config = dict(
    n_layer=12,
    d_model=192,
    n_head=6,
    n_kv_head=6,
    head_dim=64,
    d_mlp=512,
    vocab_size=1845,
    activation='geglu',
    norm='rmsnorm',
    norm_place='pre',
    norm_eps=1e-06,
    positions='rope',
    rope_base=10000.0,
    rope_fraction=0.25,
    qk_norm=False,
    attn_scale=0.125,
    bias='none',
    tie_embeddings=False,
    parallel_block=False,
    init='trunc',
    init_std_qkv=0.0275,
    init_std_o=0.0275,
    init_std_up=0.0275,
    init_std_down=0.0275,
    optimizer='adamw',
    lr=0.00163,
    beta1=0.95,
    beta2=0.98,
    weight_decay=0.062,
    lr_head=0.00669,
    grad_clip=1.0,
    warmup_steps=432,
    schedule='cos',
    final_lr_fraction=0.03,
    batch_tokens=[8192, 16384, 32768, 65536],
    seq_len=128,
    doc_mask=True,
    train_tokens=159500000,
    steps=6787,
    dataset='wikipedia_en',
)
Each number is 500 + 50 x the weight over its row's rms, rounded and kept within 0 to 999. Layers, rows and columns count from 0. Numbers have three digits each. The size before them is the row's rms in percent of the matrix's.

# layer 2 MLP up, 512x192, rms 0.0841, rows 346-511, columns 96-143
100:501501506485508488509487452522446554483462514510547509561551426443375508514506550419521514489496451535546496573476557461455468477507509537466465
103:486461493506587477538496503492482481400490539460534478512548507543535540324520523571475475450510518525439508474448465511416437509451505524473530
104:495461384514466522536555491522476392462648489434535441516554610498518547418518557512462493491473484470536480505433478552436529529512407564495488
120:579497519517569580542557454467508546534579470404501545552564446408454451494414421458596457468455524504522533546480483459584455412512502489568471
094:473463514504512426455548392547545489468455476476525535551523578520480455561508484493539456506464415553558441482553507609478492499591532455445407
096:443507519522547555482517496470470417443534545419447494528498456634548496489544568470535429453576592503443476493552464502446415471532483412342501
095:452392474465478512580490588471495498546504413393495474442534478494494429524506524485419492487544443459471591550507428433434469534464380405536676
093:513533427408609534501510353521515551567495566463519513557435477509523623539539553435485417439474496526504424511562423427479459492519493520506533
097:516461521416503460394545433579578537479457486481540568512514539480504472498459523424516467528482528537504476483501528503543466600481405525500378
110:480509554513477500441484451505501484469492562443417406468572511478597619473544539573425488479533429465533495440441430468492594476563543517568491
111:491526543631579542502459500480464500451505620576436596575518484518444483504440475542439463530573550488509458543498451438562624494514507491578487
086:436502525565445431497513583601509489479517564509469532462523536466456507550489478492503464599551491560438438496527466492490457460553556420514480
098:511570529483491604439535495437506456470538509525486430442606523499546470542430473436568527455395449523463461488542462567452422499548398428440534
083:486488416495463434630511533564530529540489498438611498625524467504462434485550515413516489530503536485506525518511465428518514453491493457446510
095:521531439548482565547456440567483569533596547539528544480538443602439519575490433467460517487505494554539543520531531481567575459408575494524465
090:462449501562521542532509365418544533515515561543493535550562489394417509538418500572561469540461478438614522408529455458550531480539534405435458
099:581463449565586461479444421556472491507449471449567517486472459540432433497475509514445520542489496522529502528515492513453549520490461471532481
092:582492532528483525476492491472574472512503507427373437472551522466483509478492558491568492560422530465503571464491385485493519471556543467464476
095:553505516552509531510488514528520647446487538508518497546427516493563458523424461473489431554456493445514487488613491439568529490531569468466507
115:442477457423428422416515523424460495536561395475434531478553518563444508483517480456500498534496478572419458506500539503522521433512509465459464
114:490487472472422526485477538476404452525595509595452526558557503477586465512466492565550587579483535531536597536628486580570489489534497462489439
100:501472498489543452431547477396452498524583588582488556425490420568557520489536470549455472568521561491470497577527526499526456473552531474530414
096:577520601438486491440431561473409505545458469449486537490457435532519507566425462409484466564552553400521529512469524404512465521456532484403534
120:501535570487522406564567441439568440499458468518567597461452523531464488532458548585411496452529499394491523520563445457515419528498437604517552
099:532541533581539470539427459508448466484386490468535459497552573444465461518433493517459496475431534468493375455417557397460570531527468568525524
103:543467551438556628530582498551508490456416564496602449436526570473443515453486536453541434454472518524561515503430495450465472566475532426527479
105:556484529493541530590543475554687537561530430534456519539502427524517493569554540549412583592461511506529544488519461465514513457505540514471582
112:488478522308502572521525528521447461538516578440528529586543534511515391433572457471527484525459486423453512523515397575491474581531485471521555
103:477533543536569442590499403428446510508480475508467536529519635513611440511452559514535474499486468564559442496502556439541511546446563403440534
095:463504468594374516588557455497552515501508530495444514517506494533500496542573515480509551487597489392526515495417400495497537467487469469554532
090:549467454482558462459491408489499483463451446527552530542481402478620483474504431543533517479489505428521573536534438506454456480602474571566521
108:550479537443532470463465538539470433520448563577485565573557469465561475600456566560441460579431472474444482493491535549498528423454509561468566
098:521529423515514446516487530571541533507469516612589572555464487484516483506473548477546533509565527448546443459584499448517622452479503591477540
096:547455496496454625510539518548503472549492412505490464466443531535459557533528468500543491494458520568504507474486513457461415501553496514484500
097:532461546532485527477521508531496532544541532476544479571436456464480539540490551479478399552443544529462479482541552535485513409457617435534496
101:525430478522448506504537475504494519528509484533450478576569540526475588507492509501456523460513544472471388508468535457433583553416481499525503
096:551570452471490552554483538419473464517575495580549519513526501545516544562470462552518590565498502485576435546466442638497526531465582521399520
094:582428601484544544422481483464534547556497498499458495457585484535576396553485521448554394519477605392468502412569496434539426430482467435520521
094:516514429441464501509504513440490528471514466438451502538651446423358477540486530428617414445531574428519494508426504500506530437439548518492437
104:483533404533541473464474467605494493399458525469504542432594460514513493476540456501483460483400539502432525553541497525542514418537568537557502
097:492525464570439593554548512466479477382430416572499456568458538479560514545538488435517571455534489457556483486482521517485528462512509491478527
095:459490487464431496543446497474541599468485501530470531515455415430448538504398452474570537561452476487536591517542445498317565614486545511509389
110:499547535525502443595560560503577503505561472480529392494470452451492437521548502500533510449566524506531469537476508468486524578513443447583440
084:492513499454470522539490443404433517586543495501518572534480552467533353517455519530511483497459467479400474536444512532420537549589421518501555
103:482519463412512534426488490481530468514529510521471493420488600478501526510486594502520445517583610542609494436522521469464499487573569551472576
107:518427547420496503602565582464437509609518571468422473525506543567530539441500452503528363511501535428494464428435546505474476502651476478528490
110:560493533492513477627519513513588563521460583566500540534469482437536492494457512503464468547502578505529513481509543588454487456537433501506471
098:563551507530507435490526535492501439481521511436477491550526554526505530435552461584574501453490577450579438453435437534605499522430400518434535
098:518503530563434637500469517376456501522490567420552525528539492494480485520422505471411454510451469517409477527529555615450533440517505409422437
093:399520488545490475523564453575522509519501559508512573461526435477454530405577529402424405501496503480461477443547511558478501522516471460496362
084:512465471492497548502533490492481492452548598412592461497369533519554504598506591441531478607531547499514527474501449469469456518573546413519433
089:517444480501514570405474463544478445591458524483510507531358559587496477450525550504478408484463524497451454455480515538499510444570509475515494
107:510476492397518524497496498423541482554550528435470459539498467470445506472524597446530463429546507529478453485503486576438443629448558449496488
102:544542465570478501495519521512502533535482512519507455464429511574493600469519449507474455529576502517365474434528528514521504487514531422432509
087:571548455403434590498434543516540533488487417558467543492529509498510462482439412555484634445583371580489488456502478523573510575543391574592559
095:460535572479461480447559520541435591513526550492494476577461458621482490468580491520541528516467492479537453626470573458544615540467484496447464
098:477572528422541494484455486504537505477479606515490529522521487591426491467444431495544561446489505554538474552619458580551552463508465492585550
116:442464507535423543469440468541539520546479596520496484498431562485492439530490494500651549525484535463545501493490545467449580491378502538468518
097:547449678618528442527576403478501527505527543564432494497527414479469458529446459427482464565567485459458513504502486462463464427461553432596444
103:474512482573376471463452510541553568462420607507469542546496417552573528559526514489556571518482606535485551533476491440531552492378566424586528
110:499494479513551527504463422534562543521471566533466530487401401481464439627510477447519509616490526501512558480518554515544496403536608442528470
101:524586445476495471514510490490532444544461441463477615380522585507514552433472485553356485469450561440519419508490433508442512511514485565561499
088:453410442510485535496509474368476526440506485517421430491525496423470515549506540496510517598459460560375463466443527525430611459530586495496539
105:515455499535482560477516483402476491554502536467375408573511552506496474502491581507535547539489529461427464410462542445440360449597493438461557
090:537591466565491482453545506482440496441388373560528475414541484592478402483494543521471558483486485533512516558473459517448573497469545511538487
088:498507604555564488505487484468509469538452448532527475442463527557561507466524494552473584508485520394530470468541426451615533478438545471485568
100:522589481578544514517482556481512525460558490525485445463445520502455501490443416541469457531500553510560527470443430495522499550459437566517431
106:501523450548577534410427492548558501385494552517526485460578520565478516484531465491436521563459524535507437544453391411604463553413564528507481
106:539537502499530513496561570374519597472403486589520498436573459462482557561476485545492498412467484476482517463500563412504541550432569489610499
100:521525512463522474508489429484356459492437440448518495389473537594534419480466450517498519496479484521537501466510474627463392611478390558448436
099:440384503508521572580584519505529470458411600467444524450523444401473540560526476462588434519520579521462494442558555475489487514478531528448465
087:510525500421582445426447519481405481483391502532442530559531502539498492507508511450539409450529586520488581463588510475467460522557528510541501
101:430534475569463474515498356484507490431488477475571433540517464498432508409500418481504480528538492561482419546443489521423540557390513547558450
085:491501494534570530428497464440551585503528609516489512551490548446573448473512461473484513620518553471540479487450519544585558503513507501458488
106:483531468533491498543540506493586590443509517531505495535483493491484497517504542504494465435511574452520582510563474479522500478427558443511596
096:471504466549484581474521513449454423501579426477542430493573478564497456551487504469595429513543569516619440563474487481453486561563531465440485
100:522517552458479433532433418520491536506479519504414498481455515558562495487416495518467482472447502472486546457565580612462491553506530483481476
092:512541476573558453504481476492530476415532429428478557545530462491376408484505448512507492538501441524503538442438425470450504453565532480434419
096:485521493499443487502474512590438534520524534522456532530595511515492531548572589508491580457500419498543474534550525394578541490540438420486518
094:494493457557517464570568498492463458483446494433495420465534462453506497479608540504531454380538538459487516566488482514485450507508475408430439
081:485458570520554506528464462559487522451504442587411561492455486544479358444531564593473495508470418472476487472443457544541581483491385473436511
076:473503445539379557543518411440439425513536477516454478622485540472622430555522492531434509588502509451461589464618529482506477464497568455556505
102:570427550557503537424445421492541436576500527530502464505492513442562463483526473529498520581592447527465502525488563497474437423483502421488487
102:515441480509478456391436503534412386532486453506541583472509521446550564453482550391526482515442475525509628446543405543476432534530453518453398
113:537541559542392530370411412506551535500482609477494592502567435504513563534484508515462565548425578520420484453537463427541552487520507443543534
092:492532480492440516553476483591381518513470552465489415568497512474418549468541513460509494485499568471441467519398488471385436535488505550430482
104:524520475477491564576520488491486495488571413613457473496449543562575514464467559592522593511518424535589406490455503495533508492461457621472449
086:495458398493542526626556488499521606462475528527514543465506473482507524457499510500579548533470474449600568472533563445452562526449626472500446
099:508518537472406542453530524606499537519428450520359471427466499475488567485585538465627491513492546541563458421500496546546457581486471466509486
105:529511483445507466463478452468507462541543562433554500537440469422465379529445490482599405481530432499499516452598514407504480434484471496443535
099:525598488624525491428459546463573461495509498545435528507521471587455494525475415516550515559517476479484448427498544543510567491433531533455501
100:463505445507491514476499508599472595502423533532580562508458557591516574518545515453510561494476400529534513499583412377443564430480483594505488
104:529584513460430512476453551471455494418517533623539495504532440549590430516498484590535496416509435513506508522567493540435469510440543509608484
105:579561547617548554504533511435522487411548477570487440513457455506426475488530460483536540440430566457421473502513582452523434388589526480512452
097:496424460483456563445506561498493610449500514476484538589506540424561529622466527528450504560508535445525513472508533519529563457555496514472449
106:528488572489480494510470488400604428545559463507452470477547481483474509544396440588468438458532562558517433518491545422503534551440439512535562
104:506470503541488498540557528514479443490484489515516502575584517555484500514530602549454520435379455432533557479480511553519515616489518547521473
087:551515500474460615439490466544456558617512469546495509453498502540553547512437444504479500419533518472486444455550542497442486386591518498438452
094:424439486478510526519505532523497526615557582457440432481486481539423548499480528452516440496521523523566458435498548514502497508462516455568476
109:503478452529520518466536457496472534516487463526503515507469530412575560434470472419542473501481545536468451468490442484502482513392414452489479
087:524467555534499556538522479508537476529521423474424484521478470406580452546504514609565422553484477547465594517545457448483545414529609451528484
098:547516433473510473450549572583488459460510500496466511584548463485436444474507463557518478559586442494466414381538434491515486506623511559510464
115:561449552547576611507462468458498516405501545509473585458523442472507418494478383498595446449472523407518567478453528441509479431470466493452508
094:481494498592386486480478548511521384559537505470510602440466449518570497477527529496473535483538454598466468509504489502509449430590451497480503
099:512460525482428480470558422584493474614522443453471471565477585589509589476525532584478445480507552560504457538561432541452489487484564472487498
099:542566403501502480424448422438440570465528534468511528507573473476558430541529437512512529450447418528513517503621492471502454436553552516461471
100:515576492566557539525507418528482527441496456479513503520625384474400539438504454428439486568617466450483514498502518498672503482465496451515510
112:491525496492582443518545524530509480462484477504609490498452483460469614381534562500460470433452383462535366482502497436407487486492450516559571
078:399556555520422539477551530552486521536527533509492564528687496519563433552507524506499468470473502483558545535473447485538447429429503467540461
114:542572568430466510427477483502461491607508484561497489475537599574540456492465568489508492523381477430486469470479562384563475483524399422534529
112:510501528582480531437490516536470506417431516470554581513490544523519506429473460501520537580461500579492508464490438531510448434546496603396456
105:564634437474463484575438504455455441428445471503454520404501519561553468435504469531533591529437522456514474523500484548457530460511472479496493
081:515573478545510545421550545429495430474569493428499524544551554507607489482473575561496571473473506546530510494476459345472491520522493491443400
109:503532550492436470480467470531467521462485460560543471488516470661586446423549411548451553433478496511480503543517404456572515488542488484469555
101:460533563486590474476452514391592477525473449515550442532553403416477447623601467580454600470530482498537457499544476443451555436504613513495478
105:482484426552555513471459433455530469514487466445514553457606465546434411496491467432513426512486380476548494542554397494504459431390537515579431
094:450473589561583544504609577399456476545612557522600547504498582493429512461491432462501495523552513518482468572348515549465427439450633492468517
087:539495602492442410516465577498549459512469481522445505513605514451522520525516467580466513510472458462476484500394508558463513459458459405526581
107:511398461548494513415493592442598443558461529492436457499456504557545522447515497501463427564552482552487457333522599527414481488578463490538571
098:474444507532393567522531516527436572478479428495530498501527571572484498531515433500498503542373448456464437516562519588480481461561475470494527
104:483463553510545467469526505417524543477424591430447551459525446475466422562484535508535492534527473376545518407519541562516481535419536486453539
095:491478482482463550373509496523523484518467489444530498544442496419550488493484596460485476514468475626583544525521520534478555531497534475531564
107:454460524487515423562427518542406495465487473433478530546385499467366509519550548471514424483486509470510504452498488401501478486441558435549510
103:499562499392540449476503498549502489549559496456554464463552556460465476455489467481588479517523451545545486502528433465441500394553387435500510
105:548465558613431599504433416543475508472497556457435580508481466598425432494517494537534493503507526466546527575560544546538448426475509469427506
106:533424484448553419479533471443545569534540588510454512581528535513497525583522523455478477555517488464503466565490508546562452503569507524420527
104:506462447445482430440488538628598545449466494432495514508550531531495413415487445448516557579431493579504413528514510551586473468471485514446496
078:493495558454555595554439425501485495515553497520561511535484473430504553520444457466485415399535507525494492539455458440495436532494523444474475
096:485464469457496604457432563496489517459522461516469466480425499473529493425478511488463514432567501514461551549423501497480549531473450522514439
094:474526519560469492530508525529491506488535482429620499428521457575397558439513470387473460518472429470521409465477641571565479515590496526441512
094:525577461456531498464503507425511512415487533436489514408554613460567483567456447568493459535573511611575466492414535523503442582541449499510484
094:490603532530522514455453509567481514521388484575509490412456491532476533490515490420562528481584513422518528512495556428557558461418425527555466
097:519457496531581492427502515503490379524404464449465536465446493481483446404524446573479541530476476482416531476420543532609509451469465500539566
114:545543520427409423543557457531510493529523446448541482565533502542593548528462519567532571474481450378533563536587483511465446533394477523413645
103:528451549523402558480458464552456577520559521595469549554519549547567538518585542549425520500470438544407632519518399560499508449542455529479430
093:505516440479490549457538538485441503502495475494570460416533476506501477348452450463545432560549429506557489524523586608365424564460480509467470
108:530565499484489520571466551459559459547461507428479519545621456541480466593470493492508487476526501493567573497471547461530378510465383556523542
098:442446544469516546506422494623526579518458465548500417477468408410411563495502536492451423451512550583465488545491536507464524526420484462521397
103:507468424494457497523536362534471661523515505418552476507538491508555553498468429451548461562491510485479508496542537558487383548486579470518504
101:446542517529524484512450519520466529518466386519482523570525575550528474476495416551463561516469460552596451513491533458514577474508429518450466
094:453492382527464461517516556602541539516539466463517531546520477358452554481502568451449459514534543628458547594416503529434499470578458408454514
093:604433497452494515534556536442395466457480480574466502554515548541445533475458483467513442504449496467505438501431497476549533541577461477486533
111:490542567484560489460523481475544476484579417547491490570428534505460442452452430495584492438525473515515543463528605577482417496538474488506461
116:461459539449497480532515541549483452535532421471455464434537651479464451495559503452608465527527455562519403477545549442538405499563523526463498
096:500525545572520510565496452517473480483513500520476596487484433459432560477498501512437487505457500525497480467537564467512500422416402508459490
108:549584524450512592513526439561472538434456528545636537432480483460537472544449428538424566522481496457414460515498445529524478464497510585555512
099:502488451498542414500480512490405469509471453494467558410421473530426553420577556478436633441493417500441452460583489533416570521551590553535505
097:458452601536480593512455502482516488483415566375400522550564549482483469498404498496558394505544506407516439509544428483522478471481472472442473
097:498497458497486587599555482473499461602518440544486486539527512519469515494559526517511525388550518480528464510474465558495496534580447539585614
107:470546555512450547424480501509502486613525516526442521450506476506471448462544543518474528426506448420667462491440588422567536529456372493478482
103:504560496467510481486535445464407552504449501555546485577649547490528433403500477510503495521475473482539465491462489625483511591447448573574466
099:501478370431493384544524540489502601487444465494554500427461501522541503460493518453519412422396448553455511511427551512559453518608453488553515
090:479496479566461523508544490549449401537435415521523544414522587496549456505491538572468592530442449546478535489520483402525442410397516503511593
106:580449582567551572405449541379530483557530444478450505483605496528459505484371392449508440544473440420475528514498445519524530504493554519474493
090:512445451479508507510502464423533466541438506497583500487394541535469515445476469522515534436510514489572500519499575552586467545488534480458615
103:485371537567460505539503512447536491492481521482561501588526470424479490556394495478458483528475477471467520438439503510508419424478558425431460
103:573551508576443429500417493534454569450509621569494487456628492548530554624519480481437486499501511502533456473407523449562436482534489525453496
110:446412475475480584485440473599448488487440515452508465528485474434453491503476473424488463586530531506511506490522550527514444492508499490443403
104:504473499489434609430533545481536529464549468488491470530456504486480420493523448578526559502402503525479424391509519507490555520519516587451456
095:439572459528459465437499401578592474515465503536446437543528468490602473503502495532405520478556442545514471576440456464507526415430550545512406
098:531524457420448541486539497525569459553604564478627439497553483493572406521478509463632541466511510424466528523470508426507418545417446513567459
095:565489460549479490400462409535516438502431482430450531464535579520592481409430430553504552432469457573469405478531442593507468500531413555445507
113:475559529529594428491469436524528473536499566509376453555508544574504530438492495505479519596515502535509448541505474430534553548462591489486556
104:489451496566531463526510491475446565410466477490552507446549508563472562552541454460479513442453517519613524517495477515564526552499611485520528
101:523518471449615533473477552447597464506478515491583489474524522456504512549543524544511563478432441506481530462383514554536565484424578526421534
098:517461568548431573528526484524520477427442489509485414542389602383574467528450471570461538529476562457577526471573509486588560492405472566553517